config = dict(
    vocab_size=1237,
    beta2=0.99,
    warmup_steps=200,
    decay_fraction=0.901,
    seq_len=128,
    dataset='wikipedia_en',
)
Each number is 128 + 32 x the weight over its row's rms, rounded and kept within 0 to 255. Layers, rows and columns count from 0. Numbers have three digits each. The size before them is the row's rms in percent of the matrix's.

# layer 8 MLP down, 256x1024, rms 0.0849, rows 200-255, columns 128-159
102:087135116124064098089083134135090124105129160111133128094151187146096082131096146097163158097095
103:165143119153099144161164146167156137103136163142128129156143122113111113141144133119135178172199
098:164106128161121112143068154122233136078189127101117152109047150176107129159134121119152144162139
102:173148119184105088081141092193082101068093116080070136137106125122141158156147160117155170158119
098:127115097101201168097131123131163150093071143088055155170067148123156067133110097062117115191113
104:172119126090186124083150104090131141223103118068086102086121131153164129124145168129163148139072
107:086126153125087142158132127135133155121144098224133129151139201179123172125136135106141167140124
099:084106125150115127140080106126140125169126146118119126092058136150136161204080118089207102123116
098:116084097121156123123116160112108110117052162094169151105142197152099140122140119117170126104131
098:104159164138143108165145161095118193142107196118088104181117109137108068118092102120078117122141
106:146126146132191140078118103103212162182113083104201142187131184152160121090094115096133149142092
097:133141140105146132106106140124200157173101118166150138129107101133137130091087094115071125161135
095:147141190105141111072127078163115129149127166160121064161120115093126142073179096126119076125131
101:142197105142104138118137139150152116074157173182211153098082125112124122128132093105150132185098
097:137149096124167110114046137100097099094088108157112162140083133140068107138082091095121129066072
101:054183117025128112105088122104108118097157091116052127065141164152048167076118135149122168202116
104:150116171133120119157095097148119135191125122138174180128083179091095106162132103125121171139092
100:073137102087120164106125073102104151174111164131113097089155138165128091077161111115138181104094
095:117168126110169153128060061126170130123142113200053113076127176109188084094181127119150115144139
095:114141147134059149128155130164229121088155148094067100192155134145054140160083124172117128117137
099:177091157098161159172095152131107104163126145157123098111131176175118151166097133129112180152133
099:116113179092127109160178138108233161113114142144103156124161126103056054114169120132123179119088
098:102115162108115113115047129142143160119174097140087149104148125134125088069111131114175114145098
099:056102141094145148121115081101151068134100109036164155126122104164139151123117103123162123110138
097:160105111137099117118142141098128140112112160154144079161098147123168138119040107120111166132091
100:125179196148159090082141115084065143069147179101176131156148085164108102136171155075068144084123
105:130149149155099102081145119154095102114134094143176156129117158078108126134148149086134151067146
095:151177187075168170132066109176184106167115120214167094112126127160095089121140134162107143145085
099:183109128122104105085081178164162195118094137138129081106079102129135131114152156127138153134172
100:176122158094085118059148065112108141185169154154105127089138150095099135133136091198140169131090
097:154135100109063049146093187152126070076143133132183101133119167134090103090102126135115156074131
103:145145149146218097158116134132156129151125113073129082117051112120067166159194137142114155123122
101:060090091148190145139149110144169177171168117141066227124148149131143144135119121134144161186147
096:148118135112175093156154094097193124200122147097128120162071121150158139148092065106117073112139
097:107131112122133149152117137097081169099073130166167144098122117077107074104125130171139219143158
096:148072100092166155151138152133148140136066152152105101106124115038111111195145138107074158128167
101:174122124118161053179064158143220113156162142100125107139157139181151162111123153140159165147099
101:114117150119158138053103103089194078119104124130072161149133070093158093177099124120110152126115
105:132086056106150145133151177081201073167089159100092104119131102115132123117145138103094049114095
103:156130144105104131140094178128118104116165160099115078077065129118152121163154087125070086093085
096:153104132131113107124164093152104186102148079078113107149092150171120135135081135059122147183084
098:161081098195080117138123141136138133099104130087160109110165115115133094139127161115089066112128
097:113124124130167120195095112155105175189130127084055169120105088110116125113157134107119155162143
101:148095126136194105069114168147170097142122153116123148084092156133141131107127130083129085067110
098:112132103124071181135153109085130122056107136091116125135079111171128093087156130119116152074130
098:104106129124147126085102139188162160140119131122160105202122189102224126120132033104108146057106
101:176160118141028153136127167121106094167140090138112151164133095103148066137134128100135123209124
093:088149154097145105129176115118075131161173164124215151133120115149135126101137100110103161157105
100:120105118102132123153207122104091104088116127124164130133152153127171156137142137107137110190132
106:154102132088191113136123062104202166155141126127120126173098171123121113120114087186135073195157
093:126128120170151167150134131108104205155111124166105212116121136139138216134148100141141122116099
102:132133090165118110178102098159173079062085115143092146139106127103129155114137119200100125103090
098:121118167153144092140105169159174165170071164180135078160135211109116145123199116137149120159157
102:203144116141148238147154133151182134147128204132095073176134151168108096120104189136148174118147
100:179075197105091105131144103166080220186148145207147150208104138058160143164126103089129156102128
100:071125223127095170102118105137145251140103141180128141148113147126199122147107098127194132143135